Weights of a small transformer language model.
Architecture: RMSNorm before each block, no biases in attention or MLP, untied embeddings, normalized queries and keys, capped logits.
Training: a variant of SOAP for these matrices, 531M tokens, 3689 steps.
Each number is 200 + 20 x the weight over its row's rms, rounded and kept within 0 to 999. Layers, rows and columns count from 0. The size before them is the row's rms in percent of the matrix's.

# q: layer 12 attention query, 256x160, rms 0.0434, rows 63, columns 0-159
# k: layer 12 attention key, 256x160, rms 0.0434, rows 63, columns 0-159
# v: layer 12 attention value, 256x160, rms 0.0437, rows 0-20, columns 0-159
# o: layer 12 attention output (transposed), 256x160, rms 0.054, rows 0-19, columns 0-159
q63,130,199,233,175,192,184,208,213,173,188,221,218,185,197,226,178,220,185,165,198,213,235,190,201,193,206,184,191,151,211,191,211,223,215,225,173,210,205,220,209,187,216,199,206,204,223,226,233,234,203,200,208,210,198,183,216,204,206,222,188,189,215,246,248,228,205,208,227,167,217,192,196,195,206,246,202,223,187,200,167,213,209,161,165,192,166,208,166,180,177,178,183,170,180,211,219,209,206,198,240,174,154,208,185,208,139,197,193,182,189,203,226,202,184,206,202,205,190,203,192,192,206,218,200,195,205,180,181,222,213,207,204,223,165,213,180,203,238,225,203,198,180,205,232,233,219,198,229,194,193,200,225,208,213,190,164,212,183,214,210,208
k63,130,196,218,184,195,184,201,248,167,193,218,217,192,182,219,186,223,204,179,204,203,202,172,212,179,189,203,172,149,200,188,228,211,200,217,167,217,221,224,202,176,210,193,198,181,213,246,233,219,192,197,211,186,187,170,224,209,206,222,175,192,216,244,227,232,203,211,226,173,226,194,199,190,216,242,189,218,187,199,159,209,184,172,160,184,170,199,170,201,185,183,185,164,190,205,218,214,228,194,221,178,160,195,186,196,153,202,203,172,204,231,215,206,196,209,212,203,188,202,178,196,195,237,199,208,210,171,185,224,218,199,191,231,173,202,190,205,233,219,209,199,165,182,226,211,209,187,206,197,196,205,230,233,224,179,172,197,198,210,203,194
v0,098,215,179,193,191,172,191,191,204,199,192,221,206,179,198,202,191,207,192,194,211,223,203,218,220,201,234,184,207,193,181,199,233,231,152,172,208,205,232,227,176,228,192,214,180,175,204,239,201,215,194,208,230,176,225,188,225,226,208,224,198,185,166,212,217,209,204,209,207,205,177,173,216,150,180,185,192,215,186,187,203,201,174,192,220,191,204,218,189,198,190,196,219,187,168,184,208,218,228,209,202,216,183,166,199,219,234,161,208,182,194,235,182,179,186,196,143,163,208,206,191,177,234,179,218,176,237,200,186,182,187,211,179,184,200,170,193,204,207,185,200,181,205,189,170,205,224,207,211,254,220,182,218,197,217,212,192,160,181,195,156
o0,102,182,209,213,206,229,211,206,192,179,202,191,182,237,194,207,215,192,202,210,187,177,198,184,198,210,170,217,211,204,251,194,184,171,228,227,189,187,176,186,225,151,197,187,214,223,207,140,181,192,211,195,178,213,169,217,198,171,197,162,206,210,247,170,197,198,188,196,216,208,220,207,197,244,203,216,195,171,199,213,213,192,225,216,181,215,176,179,206,193,207,186,205,203,227,190,192,173,183,198,183,161,213,243,197,193,193,240,204,209,199,152,198,202,206,216,258,241,193,187,200,226,177,208,208,208,191,217,199,240,199,179,226,207,199,221,195,195,211,196,178,213,196,211,200,188,170,200,178,158,185,211,169,209,168,197,190,201,204,202,229
v1,095,228,233,192,175,203,234,215,207,235,187,210,200,187,212,197,206,194,180,193,218,173,194,198,190,218,174,161,175,187,259,178,201,212,227,186,180,186,207,204,180,199,195,204,185,224,225,229,188,220,194,200,203,249,142,195,200,210,217,167,210,179,185,199,165,190,166,198,191,187,221,204,219,162,220,194,220,180,210,241,198,211,162,186,163,177,175,206,206,191,192,189,203,214,217,212,189,174,208,182,204,206,186,183,194,183,189,174,223,194,232,192,193,206,185,203,173,207,218,203,207,203,178,224,217,225,189,202,219,198,207,180,202,228,206,187,233,235,220,202,200,177,209,160,155,188,238,188,199,214,179,191,193,203,174,226,223,176,202,203,171
o1,094,170,177,213,214,218,173,183,160,169,198,188,181,206,203,221,195,199,198,223,202,218,207,216,202,195,228,247,219,191,150,201,224,169,165,198,215,227,206,215,224,208,201,209,185,190,156,176,207,183,186,193,193,139,259,208,187,203,182,216,226,218,209,169,230,197,204,207,185,235,197,206,185,220,170,236,184,225,175,174,208,181,242,199,236,224,193,198,189,195,203,177,202,194,197,183,215,233,196,204,198,205,213,232,225,215,209,209,201,191,166,222,205,202,203,206,205,181,190,186,185,189,193,177,188,177,199,198,188,191,194,200,175,174,184,197,175,153,195,180,190,222,209,233,232,190,160,228,180,194,215,208,196,201,221,194,194,206,187,198,211
v2,105,195,192,226,188,184,207,214,186,184,193,185,175,177,165,201,211,196,229,203,193,183,245,220,204,214,152,213,191,214,187,218,220,237,158,176,181,212,196,224,182,213,233,183,202,183,217,192,220,227,170,193,185,193,198,227,191,214,172,187,218,210,202,225,199,195,192,160,203,205,226,228,175,224,211,223,217,172,166,204,199,201,203,157,167,193,188,209,199,179,190,181,175,163,191,225,183,180,199,202,206,186,195,228,213,212,253,218,195,200,179,180,221,165,187,199,235,169,208,221,190,193,225,179,183,213,192,195,216,221,167,224,201,196,196,226,201,187,198,204,172,207,173,175,196,178,246,191,193,206,183,186,202,208,222,168,215,166,224,195,175
o2,111,203,211,198,203,213,205,179,210,214,205,215,206,231,226,195,174,215,164,206,211,211,150,186,212,188,238,177,215,181,222,206,191,169,223,209,229,206,180,170,210,188,183,211,187,204,194,217,183,187,214,221,205,200,199,192,222,193,230,220,177,185,182,178,194,203,202,236,189,181,189,188,212,194,194,195,169,221,240,217,199,196,209,239,231,192,213,166,195,228,223,207,218,245,200,194,228,213,196,200,184,218,212,167,188,177,162,179,210,191,201,212,193,237,232,198,181,241,198,161,202,203,163,209,213,173,207,214,199,183,209,181,211,197,203,179,198,202,207,196,213,211,230,220,210,217,143,200,205,196,250,219,181,181,165,232,210,229,177,231,220
v3,107,210,217,203,220,207,223,240,188,233,202,208,191,204,180,187,193,198,191,187,208,214,211,187,190,196,195,236,215,192,153,209,211,176,223,180,136,204,198,211,190,186,225,168,182,170,206,217,236,181,199,201,188,191,218,194,175,208,180,189,201,224,189,239,191,208,251,181,185,203,217,223,202,185,214,176,202,206,179,181,205,179,205,227,210,192,180,216,210,175,176,176,194,196,215,213,236,189,166,196,186,223,214,177,231,218,177,189,199,204,197,199,191,188,219,191,190,211,239,202,199,186,191,247,199,187,219,225,175,176,189,189,212,195,194,208,155,177,181,223,231,217,202,179,189,193,170,170,224,185,171,212,185,221,196,253,189,225,178,174,173
o3,103,191,180,191,199,196,177,148,202,179,209,202,206,179,225,221,196,188,191,217,197,197,206,227,216,210,202,189,187,206,240,180,185,228,194,208,249,212,207,202,198,231,181,234,232,241,195,183,171,204,227,201,228,202,176,184,231,197,218,188,189,178,208,158,188,183,138,217,226,174,149,168,176,216,195,224,208,187,241,208,185,212,222,172,177,215,229,196,200,230,204,220,194,198,179,192,176,229,203,217,184,189,191,217,174,185,224,201,194,194,225,199,210,203,178,223,204,206,198,195,187,223,207,177,195,206,183,179,222,212,203,208,183,218,195,193,215,229,222,180,164,202,187,199,216,200,230,237,186,192,228,205,222,192,218,169,199,194,228,227,209
v4,105,179,199,177,179,180,197,197,215,160,169,241,238,201,212,187,198,213,178,178,173,225,158,205,205,181,191,243,229,206,243,204,193,202,206,206,219,203,230,205,187,207,171,201,197,208,206,203,192,206,216,189,182,220,193,176,185,208,181,181,172,192,180,216,227,193,197,164,190,209,181,232,203,216,192,221,245,179,207,240,226,176,185,183,183,205,152,221,180,190,204,227,181,164,201,208,208,217,194,187,236,189,207,210,203,192,187,191,237,230,248,220,183,207,189,165,219,198,228,206,218,203,187,209,157,161,197,197,183,157,187,165,184,195,198,222,198,201,210,182,210,202,192,200,220,196,178,201,189,187,187,182,195,213,205,200,195,171,212,192,238
o4,101,199,182,213,239,237,213,207,190,218,222,167,164,191,205,206,186,192,206,204,228,172,253,186,189,229,183,175,174,221,168,185,205,214,211,180,188,181,162,198,208,171,235,189,217,195,202,206,201,194,172,208,227,183,197,234,199,204,247,212,227,199,225,198,183,209,196,225,208,197,216,175,187,186,206,184,151,215,209,151,165,204,221,217,224,189,224,175,210,204,201,190,211,238,201,169,206,202,222,195,164,182,190,198,194,200,200,215,176,195,162,166,206,198,212,231,183,211,198,201,196,168,215,191,241,229,211,210,208,234,219,229,200,198,210,170,203,208,195,204,195,201,199,200,191,215,223,182,209,203,230,197,221,193,195,173,194,214,201,211,148
v5,102,193,198,211,157,200,172,210,233,193,173,183,154,188,201,213,188,204,182,183,226,204,200,220,179,227,215,204,181,172,191,215,198,186,187,191,179,197,168,222,194,189,224,219,207,174,215,207,181,215,205,215,182,162,176,220,193,206,237,208,206,191,212,181,188,208,212,172,220,197,203,266,163,213,222,198,167,224,201,223,191,205,210,237,206,214,157,205,214,191,185,216,180,209,233,237,204,215,195,197,219,178,197,183,201,202,184,184,194,204,220,210,206,205,166,171,150,183,216,196,190,169,198,161,203,201,196,159,227,193,191,216,214,177,197,216,214,201,209,212,207,208,219,233,193,221,162,187,189,208,236,197,208,185,221,188,176,232,226,233,213
o5,110,221,196,193,249,184,232,182,179,187,224,220,242,199,199,195,187,184,216,193,193,209,206,181,191,179,204,189,216,229,213,188,196,214,226,207,212,184,245,195,213,206,204,191,207,222,180,175,206,182,193,189,224,231,216,197,188,196,155,194,182,187,209,203,219,196,196,213,196,208,195,140,214,201,156,188,211,166,200,174,201,214,197,158,203,204,252,188,175,224,201,185,211,183,156,152,216,207,194,213,181,200,200,225,197,202,195,218,192,199,197,183,205,205,228,230,257,222,215,202,218,241,206,236,211,202,200,217,173,198,199,203,189,219,188,187,193,216,211,229,193,189,182,186,198,205,228,210,220,209,148,206,187,211,167,204,215,169,193,164,194
v6,104,234,191,182,205,216,230,167,206,188,183,214,196,210,190,208,217,175,246,216,227,205,144,179,182,197,196,170,179,221,197,218,215,199,235,229,201,197,212,237,193,200,205,204,195,195,211,183,216,249,198,200,228,192,171,215,191,223,203,168,207,209,192,189,208,225,163,171,230,157,219,181,216,204,207,208,200,188,192,197,209,226,187,227,168,196,181,226,231,182,150,222,247,190,183,212,195,237,181,214,192,195,229,200,176,230,212,213,196,209,192,214,199,206,248,214,177,195,168,211,200,218,197,232,208,211,208,198,191,217,206,202,173,219,234,213,216,221,224,198,166,202,189,188,209,204,208,197,219,182,195,210,203,213,187,190,170,160,215,211,190
o6,099,183,212,204,209,196,164,236,183,217,202,198,198,193,213,191,192,198,172,171,178,209,255,214,220,218,201,217,224,183,213,178,178,206,172,162,217,210,190,174,207,192,202,203,202,196,187,197,181,142,193,205,199,220,223,181,209,178,197,234,181,187,208,207,186,186,247,244,177,234,175,227,175,204,182,196,204,234,196,219,186,194,191,164,215,200,224,194,179,216,224,184,148,195,192,179,217,168,214,212,205,200,184,205,242,170,187,199,214,168,219,188,198,191,156,201,208,210,223,210,201,186,217,189,199,199,178,186,222,192,216,211,229,179,183,195,183,201,187,223,245,195,220,205,179,193,195,227,191,206,191,196,174,194,213,200,232,244,209,183,229
v7,095,223,212,223,228,192,234,159,205,221,201,212,222,199,193,173,225,161,182,183,195,207,184,202,197,198,200,210,194,177,181,242,234,205,182,213,208,211,222,195,213,158,207,195,222,202,164,193,187,208,259,190,194,163,204,195,201,232,201,197,224,172,203,194,201,197,228,227,167,225,192,224,156,190,187,227,206,179,229,193,163,220,206,204,191,210,195,208,194,190,219,220,171,212,252,223,199,201,238,200,192,202,187,184,207,230,220,207,206,183,204,203,192,193,176,215,202,184,211,220,201,215,211,224,168,172,179,189,166,207,185,210,195,196,249,180,205,218,189,223,211,193,205,215,159,207,210,184,217,212,149,193,213,186,198,205,163,191,217,222,199
o7,103,196,203,166,198,213,175,230,203,192,213,189,180,186,195,191,183,222,216,229,221,203,225,189,221,193,197,207,202,218,221,172,189,211,213,196,190,202,173,184,190,234,203,218,201,185,239,207,194,207,165,207,212,237,221,207,211,172,198,200,165,236,207,210,184,200,168,175,218,155,214,185,249,194,197,179,196,200,179,216,230,199,186,174,233,188,210,206,205,195,177,182,196,176,171,185,210,207,174,228,217,210,199,203,193,193,206,186,194,203,201,212,228,207,222,166,207,223,169,165,185,170,160,182,217,232,236,205,249,201,227,182,216,201,169,225,208,199,223,182,168,211,195,167,220,210,184,181,185,190,250,218,187,211,204,177,240,200,187,186,200
v8,102,181,186,177,213,214,195,195,180,190,216,201,208,173,186,162,210,213,204,195,202,179,203,177,229,197,207,200,200,212,216,240,183,210,191,197,172,215,214,200,210,192,208,197,176,131,186,182,197,183,225,208,223,221,167,197,200,200,209,160,224,185,205,171,212,198,181,169,201,227,181,205,209,187,195,195,165,206,210,165,196,205,220,195,182,207,166,182,195,229,193,226,180,177,196,212,201,187,227,200,204,192,202,174,225,206,194,198,209,211,206,173,205,187,203,201,223,211,201,196,236,157,199,225,211,204,223,240,212,173,215,221,158,176,180,147,202,166,163,222,182,238,200,233,228,232,195,236,182,189,215,192,185,210,192,211,244,222,193,187,183
o8,104,216,212,208,199,199,186,192,237,201,198,196,213,259,222,228,197,174,217,209,207,194,207,218,186,213,176,207,205,203,190,157,204,159,210,182,229,208,213,219,193,225,193,214,230,260,208,200,217,216,190,206,175,166,224,191,219,210,209,225,180,200,175,252,199,198,216,208,207,161,197,218,192,197,186,204,227,180,195,216,214,197,209,202,238,181,239,208,196,189,198,177,195,216,201,196,214,204,195,206,205,215,189,209,179,198,190,216,197,174,190,231,187,191,189,201,187,208,210,195,163,221,232,181,194,192,177,160,195,230,207,205,244,185,213,247,207,243,238,191,215,179,204,190,189,154,204,193,215,199,189,202,226,193,221,194,172,168,224,226,230
v9,098,233,187,207,195,183,212,212,191,197,206,176,186,204,220,190,173,193,188,229,190,193,199,202,181,193,156,211,208,215,198,159,203,209,211,223,199,217,170,210,211,170,202,222,213,181,185,188,210,181,207,219,221,207,186,253,212,183,164,182,173,204,186,174,212,218,231,216,244,178,185,185,206,188,242,223,213,187,201,218,196,206,244,204,218,208,176,242,161,182,207,228,138,188,185,249,221,195,182,194,204,201,203,183,181,175,224,231,205,194,201,220,195,185,154,220,180,190,181,206,215,198,209,214,198,201,188,197,197,222,178,182,202,204,192,213,226,164,180,233,183,205,187,173,181,207,213,211,220,183,245,170,207,175,206,183,197,205,193,186,198
o9,102,166,203,214,196,219,175,194,206,216,199,227,215,193,177,218,189,200,201,166,220,190,210,187,204,202,233,207,193,187,204,233,207,182,187,174,200,179,225,198,207,235,204,185,186,209,183,220,185,207,213,183,184,197,188,152,173,210,241,202,216,212,205,210,181,184,179,180,166,206,210,225,204,198,148,181,196,218,205,195,193,177,157,205,177,206,214,171,232,201,195,186,256,217,222,161,169,206,218,209,191,177,191,217,226,225,185,195,198,204,189,176,208,199,266,184,212,210,231,205,177,203,192,186,187,178,218,188,190,186,207,227,225,225,206,199,171,223,233,168,204,212,182,236,219,184,178,191,187,237,174,217,202,230,211,229,183,191,214,196,199
v10,094,215,210,218,178,200,229,209,222,215,211,195,197,202,221,207,185,180,199,215,211,199,215,176,185,225,237,189,215,193,209,185,203,226,200,187,191,172,199,226,204,243,204,179,227,168,205,208,218,152,185,167,207,207,198,166,181,198,218,191,197,210,227,200,161,199,236,233,213,228,188,169,212,220,189,234,219,204,211,206,206,202,182,187,248,193,219,217,200,175,216,167,208,165,161,213,231,170,205,205,173,227,189,214,155,213,172,216,225,221,214,215,209,154,216,191,229,188,182,203,204,217,222,201,181,218,201,183,168,181,218,206,166,221,222,198,217,219,205,170,192,210,224,215,178,221,199,191,166,196,205,210,197,200,224,196,187,202,226,236,204
o10,089,183,192,198,218,197,175,218,164,190,189,208,196,193,193,195,211,199,183,198,180,210,206,227,197,166,210,221,193,220,193,228,197,187,195,235,220,206,198,175,193,153,207,210,175,225,190,184,171,248,194,215,193,202,206,235,226,208,182,204,222,197,181,185,232,212,159,192,183,201,220,194,199,186,207,177,181,202,194,192,164,216,215,188,164,196,203,178,221,220,197,206,190,215,248,188,175,238,184,165,241,173,220,190,220,183,233,220,180,184,198,193,179,253,195,202,177,215,214,214,192,189,176,208,212,193,196,213,228,254,181,182,217,180,172,203,207,194,190,243,206,182,190,177,213,186,196,227,201,194,202,204,211,201,167,211,220,181,181,147,195
v11,093,209,205,201,213,193,182,190,203,221,199,229,215,154,222,181,198,200,225,263,249,186,198,232,226,182,230,217,229,228,189,199,204,212,192,229,231,235,171,194,199,191,221,183,164,222,207,212,232,180,225,235,226,197,195,204,198,192,201,164,171,189,244,181,198,235,193,192,191,201,209,195,190,208,205,190,199,171,210,213,205,188,210,211,165,193,181,235,230,224,169,186,187,218,200,181,167,224,209,181,193,203,236,186,210,207,181,218,180,194,190,244,198,200,196,220,224,213,193,226,193,179,209,210,203,228,185,230,181,224,182,184,190,230,162,192,220,189,193,177,202,201,207,204,208,175,188,199,197,222,193,208,191,222,226,215,180,225,210,204,226
o11,100,206,186,202,192,211,209,225,201,179,191,174,173,246,198,221,218,192,181,169,156,210,197,158,194,216,169,180,167,186,205,198,189,160,198,178,178,177,237,191,209,208,192,224,234,192,185,199,196,214,182,178,178,208,178,190,175,190,198,230,228,225,145,214,176,178,190,190,196,202,194,212,223,210,216,183,208,217,199,184,195,203,206,181,255,220,201,163,182,164,229,218,216,165,187,209,221,190,197,206,210,223,166,204,182,191,213,188,202,203,198,174,192,186,212,158,175,201,198,182,205,213,188,168,174,183,207,172,185,181,216,223,185,174,240,217,176,199,216,221,219,220,211,219,206,212,211,202,224,186,198,194,191,195,179,166,215,171,199,191,171
v12,098,188,184,201,214,167,200,185,184,206,196,183,202,187,202,195,184,217,165,190,197,202,230,180,204,197,212,224,208,214,197,247,163,171,207,208,230,210,215,157,209,210,176,210,209,258,193,180,205,229,195,195,198,170,197,232,202,181,195,198,204,223,192,151,215,186,237,211,193,206,195,181,245,189,217,209,170,216,184,168,199,198,169,203,214,204,210,207,182,176,190,212,204,208,193,202,199,204,172,176,213,217,206,200,230,182,224,161,223,194,254,183,200,175,172,211,136,213,201,199,167,221,226,205,218,178,163,187,191,190,207,218,180,204,201,215,204,215,188,188,194,184,179,201,171,197,207,177,196,232,176,219,206,205,169,186,184,190,196,235,224
o12,100,216,214,196,208,208,191,222,204,189,221,213,211,218,198,192,209,187,208,211,195,187,145,204,196,193,203,178,187,186,184,173,222,213,168,188,166,190,178,234,184,194,213,192,196,141,212,214,219,175,201,204,206,218,218,176,205,232,206,201,194,191,188,225,167,208,169,196,189,201,223,217,189,238,176,184,206,182,210,242,201,194,213,182,173,211,172,198,233,220,207,190,202,194,214,208,208,198,218,209,199,192,207,208,171,221,184,242,193,209,140,225,207,230,233,164,256,185,182,209,237,166,187,176,182,208,230,220,224,197,188,167,224,204,196,197,204,170,216,201,190,203,215,219,201,222,199,223,182,192,218,191,182,197,220,179,230,194,177,176,166
v13,092,203,229,169,187,204,215,195,223,177,213,175,190,198,188,199,222,186,220,238,209,188,197,217,182,187,207,194,201,179,189,220,185,204,182,198,158,233,184,218,194,186,179,158,171,221,196,229,233,198,232,185,189,185,202,209,196,163,201,216,138,239,185,185,217,200,174,219,197,179,223,232,204,198,209,173,176,202,230,199,243,189,170,246,201,202,215,205,186,217,195,194,167,198,174,193,185,204,228,211,228,219,185,229,173,224,215,167,187,196,224,199,223,208,206,215,182,222,190,172,190,200,177,188,197,174,197,204,183,180,193,216,199,163,229,218,209,181,208,200,245,208,183,218,191,202,202,204,209,152,233,194,185,231,207,188,202,207,184,191,203
o13,100,196,206,232,230,208,173,225,186,208,212,202,189,190,195,174,181,236,165,184,199,185,166,190,210,208,181,197,210,226,206,217,193,187,205,192,234,175,210,187,213,184,212,219,248,177,192,189,175,192,180,226,200,215,170,192,206,245,228,179,249,181,190,229,174,194,219,187,182,222,189,192,201,205,189,236,224,221,173,208,181,186,220,194,186,183,191,175,209,190,205,226,216,213,216,204,211,224,182,193,182,170,215,190,224,168,192,231,205,227,169,207,184,220,212,200,211,191,202,203,208,187,230,205,214,219,198,176,231,208,210,169,204,249,166,203,196,208,183,174,185,209,222,186,206,180,178,183,155,258,161,195,225,191,185,204,184,198,208,213,204
v14,103,211,200,203,198,212,196,190,220,197,207,192,190,195,200,200,169,224,199,190,208,161,178,213,196,225,187,181,203,194,174,188,203,186,185,198,167,197,208,185,200,180,176,202,201,182,186,196,205,187,211,174,217,270,205,182,197,241,192,198,188,206,166,174,188,222,176,184,161,196,187,205,208,259,176,205,200,205,169,147,230,207,180,165,193,201,191,211,200,183,213,218,207,229,239,201,227,203,245,195,184,242,215,234,171,214,221,182,225,203,190,215,189,202,195,188,153,178,211,186,180,208,191,198,191,204,231,194,221,201,197,230,162,225,184,205,189,210,183,194,192,194,235,241,199,184,228,202,204,178,183,231,204,187,212,217,185,214,189,163,204
o14,110,173,181,191,211,195,201,211,197,193,195,208,202,217,194,196,231,171,216,188,170,222,224,192,224,191,233,229,178,206,235,176,191,207,225,205,212,190,195,217,203,211,212,212,192,195,223,210,195,224,192,201,208,135,195,207,201,167,189,215,227,193,246,216,231,148,189,201,215,184,207,210,196,158,234,169,206,189,230,251,182,197,213,213,197,211,216,203,217,219,178,181,159,174,163,193,192,179,148,191,231,163,189,172,227,187,166,214,192,190,203,178,212,190,201,192,220,200,178,207,211,207,193,183,209,205,166,212,160,197,213,188,232,174,200,206,197,198,199,225,204,203,164,163,197,207,209,200,224,212,205,185,190,190,193,181,217,190,206,223,187
v15,105,167,220,196,222,256,211,202,238,212,200,236,203,205,211,229,180,221,208,204,210,174,212,203,190,223,218,214,177,238,184,199,220,205,195,209,216,161,200,185,219,193,221,210,197,180,176,177,195,194,190,170,168,218,201,222,200,216,213,207,178,185,197,224,224,174,202,199,174,210,210,209,231,186,202,177,210,233,192,200,192,161,184,181,188,207,175,216,199,176,215,174,237,194,202,207,166,197,175,225,204,236,197,224,181,195,205,173,206,171,238,198,220,199,202,186,217,155,219,199,203,163,194,211,182,219,210,237,173,182,224,208,196,225,228,225,227,216,201,253,170,192,189,227,215,208,182,203,209,177,203,177,222,215,163,183,216,197,188,205,195
o15,114,227,185,194,184,143,185,208,142,195,191,155,204,197,179,176,209,192,202,208,209,238,172,196,215,180,189,179,213,171,217,182,214,186,210,179,189,227,199,209,190,203,179,169,204,218,227,224,229,198,188,210,233,195,195,180,192,190,197,172,213,223,199,167,172,225,210,203,216,193,212,202,177,216,199,211,192,168,188,203,204,235,202,218,215,195,211,175,223,217,208,211,173,187,199,204,228,222,226,188,186,185,207,199,213,195,210,223,192,218,150,201,190,204,193,215,173,236,164,191,181,218,216,207,236,155,194,173,241,212,187,177,205,165,178,183,190,188,199,147,242,197,223,188,207,202,197,194,197,224,195,203,198,185,229,220,192,182,210,203,217
v16,105,201,190,203,242,226,184,211,206,183,193,211,207,218,138,219,195,195,191,189,163,183,214,202,187,206,211,193,181,171,232,190,209,207,204,185,247,224,194,202,233,194,246,173,208,199,201,234,241,209,200,182,216,221,210,194,179,167,182,203,211,211,206,181,191,184,197,219,218,173,195,195,182,181,182,214,178,175,201,228,168,190,185,187,186,197,192,207,160,216,216,191,191,243,186,214,203,193,199,162,175,203,217,211,177,175,209,197,206,193,171,229,193,171,200,230,185,187,189,230,185,239,195,194,175,229,188,189,172,200,194,178,201,184,181,198,230,219,170,269,206,221,201,199,183,210,204,197,176,186,227,235,206,205,184,187,206,180,186,207,198
o16,103,202,213,218,169,188,207,184,204,225,220,201,172,193,258,180,214,215,236,211,229,221,184,197,211,198,189,196,215,233,168,193,208,180,182,209,172,183,215,199,186,218,147,213,192,198,220,167,160,191,196,223,189,202,197,204,213,209,221,190,190,177,184,208,202,199,197,170,167,210,227,197,201,209,211,205,205,228,197,167,236,200,186,225,209,188,221,220,236,186,199,213,214,168,204,210,189,212,200,223,214,186,171,190,232,221,206,226,186,200,219,179,206,226,211,183,203,235,195,185,230,150,202,224,232,163,224,208,202,188,200,218,204,198,225,192,184,193,201,142,200,172,196,178,199,198,207,211,226,221,188,172,194,188,217,216,194,252,231,213,193
v17,104,221,196,187,214,248,216,196,211,212,203,200,180,232,230,204,208,217,214,197,213,231,195,217,188,155,216,223,194,204,214,204,213,241,217,183,206,185,149,212,196,168,206,177,192,157,162,188,207,223,208,186,180,176,208,199,217,160,198,173,180,213,192,207,203,161,215,171,231,234,189,215,198,205,201,210,188,184,218,214,186,196,212,198,240,202,208,208,230,200,178,211,206,175,218,169,197,161,184,203,216,181,165,182,178,219,223,178,201,221,206,214,166,239,195,175,177,239,235,220,220,204,213,207,202,210,208,212,191,204,200,230,203,175,209,187,213,196,188,188,199,182,217,222,208,138,208,234,186,212,181,194,197,201,193,172,187,196,196,191,221
o17,102,190,214,204,196,163,193,184,190,210,204,197,225,154,156,208,179,194,188,201,196,172,191,185,204,252,168,192,200,210,189,187,184,155,180,192,196,219,264,183,199,239,186,200,209,238,250,203,193,174,213,213,220,235,197,207,191,243,207,248,241,185,218,209,195,213,169,219,160,166,200,182,206,204,209,188,209,202,194,179,201,208,185,208,160,201,197,206,177,194,228,190,189,237,171,223,205,219,216,213,190,205,232,197,199,195,174,209,189,177,194,195,219,165,194,212,205,177,190,199,185,189,202,193,194,196,188,184,202,187,185,184,198,213,199,205,183,202,191,212,190,228,187,167,202,246,183,175,233,191,224,201,202,195,209,218,210,213,211,231,199
v18,097,221,196,199,174,159,209,262,194,210,188,228,197,170,211,212,170,202,221,199,182,211,211,184,205,200,226,202,204,202,270,184,220,212,191,178,174,226,192,179,197,205,173,210,192,176,193,177,227,235,233,200,217,193,200,203,235,175,177,219,190,173,214,183,232,179,233,220,178,179,201,201,175,205,184,196,206,231,190,179,222,213,180,174,221,193,205,185,190,199,150,206,197,223,190,193,180,207,236,185,210,222,172,220,190,191,201,217,219,173,201,203,214,196,202,206,181,228,200,200,245,189,198,184,200,212,182,205,162,212,213,191,149,197,187,208,181,186,223,199,214,196,187,203,211,200,197,172,195,211,184,226,194,235,159,191,173,188,207,175,195
o18,099,165,195,214,197,238,209,184,218,199,222,180,188,223,163,208,223,189,197,221,213,193,167,239,188,200,172,205,191,188,161,215,173,199,213,209,226,167,209,221,206,186,242,193,204,222,191,230,182,167,186,192,173,201,209,190,173,220,204,189,195,252,189,201,176,226,156,173,229,224,195,205,230,188,220,215,209,172,216,198,167,189,220,243,177,207,191,204,216,203,244,174,207,172,192,224,230,206,167,199,198,162,220,184,200,197,191,202,188,217,209,187,175,203,207,196,214,212,199,191,152,225,207,230,198,182,240,199,206,207,191,194,232,231,184,188,206,232,207,184,190,196,214,173,185,210,201,217,211,201,212,184,205,183,234,208,208,193,182,221,191
v19,098,206,188,168,220,188,162,217,193,204,184,208,203,257,184,158,198,246,194,200,195,198,230,182,189,168,222,178,222,201,232,203,216,203,188,210,175,203,179,223,198,202,206,204,160,200,193,208,187,175,180,165,181,197,193,207,215,211,186,219,210,196,192,182,149,224,178,194,175,226,195,200,195,209,185,185,202,171,210,184,192,182,185,240,206,199,194,203,207,205,181,240,216,221,224,189,206,177,204,216,203,226,207,191,188,148,203,170,199,195,207,189,208,216,224,182,181,201,213,262,192,191,199,189,169,199,211,190,211,217,144,191,184,170,195,224,212,210,244,206,213,169,207,202,211,244,211,179,222,195,198,201,182,228,188,206,204,179,226,201,191
o19,101,195,220,241,176,229,225,166,189,200,206,200,183,160,208,264,207,176,209,199,214,208,153,211,198,249,187,204,172,189,176,186,186,185,205,185,202,187,227,199,201,180,179,205,222,189,219,203,214,197,215,222,204,206,224,201,201,198,206,210,195,187,209,222,248,144,217,194,219,172,195,199,214,204,211,206,219,206,175,221,221,218,221,170,181,202,202,188,189,204,219,158,187,191,198,208,203,220,178,175,206,181,187,195,215,246,189,230,206,226,191,220,185,213,189,213,217,188,198,154,221,196,189,190,205,191,186,186,194,184,238,212,208,228,198,161,215,189,163,216,185,231,198,171,210,152,193,210,182,202,208,202,212,177,224,209,190,226,181,211,192
v20,098,218,209,218,202,213,202,168,179,211,199,201,196,215,178,226,223,193,185,191,181,225,198,225,202,185,216,231,220,211,229,166,200,187,168,198,168,159,196,175,202,224,216,209,227,191,185,210,218,238,203,228,221,188,195,188,192,244,232,241,210,206,209,224,193,207,213,197,218,188,185,203,166,188,203,184,204,193,197,187,197,156,204,224,148,187,187,222,179,215,185,201,194,232,215,203,172,194,202,208,223,209,196,219,218,207,173,217,202,184,208,222,162,217,241,212,196,200,153,170,196,178,200,249,196,214,187,174,202,192,183,224,163,188,206,198,201,187,195,202,166,199,226,189,230,170,253,180,182,205,231,198,210,200,195,193,197,191,206,227,223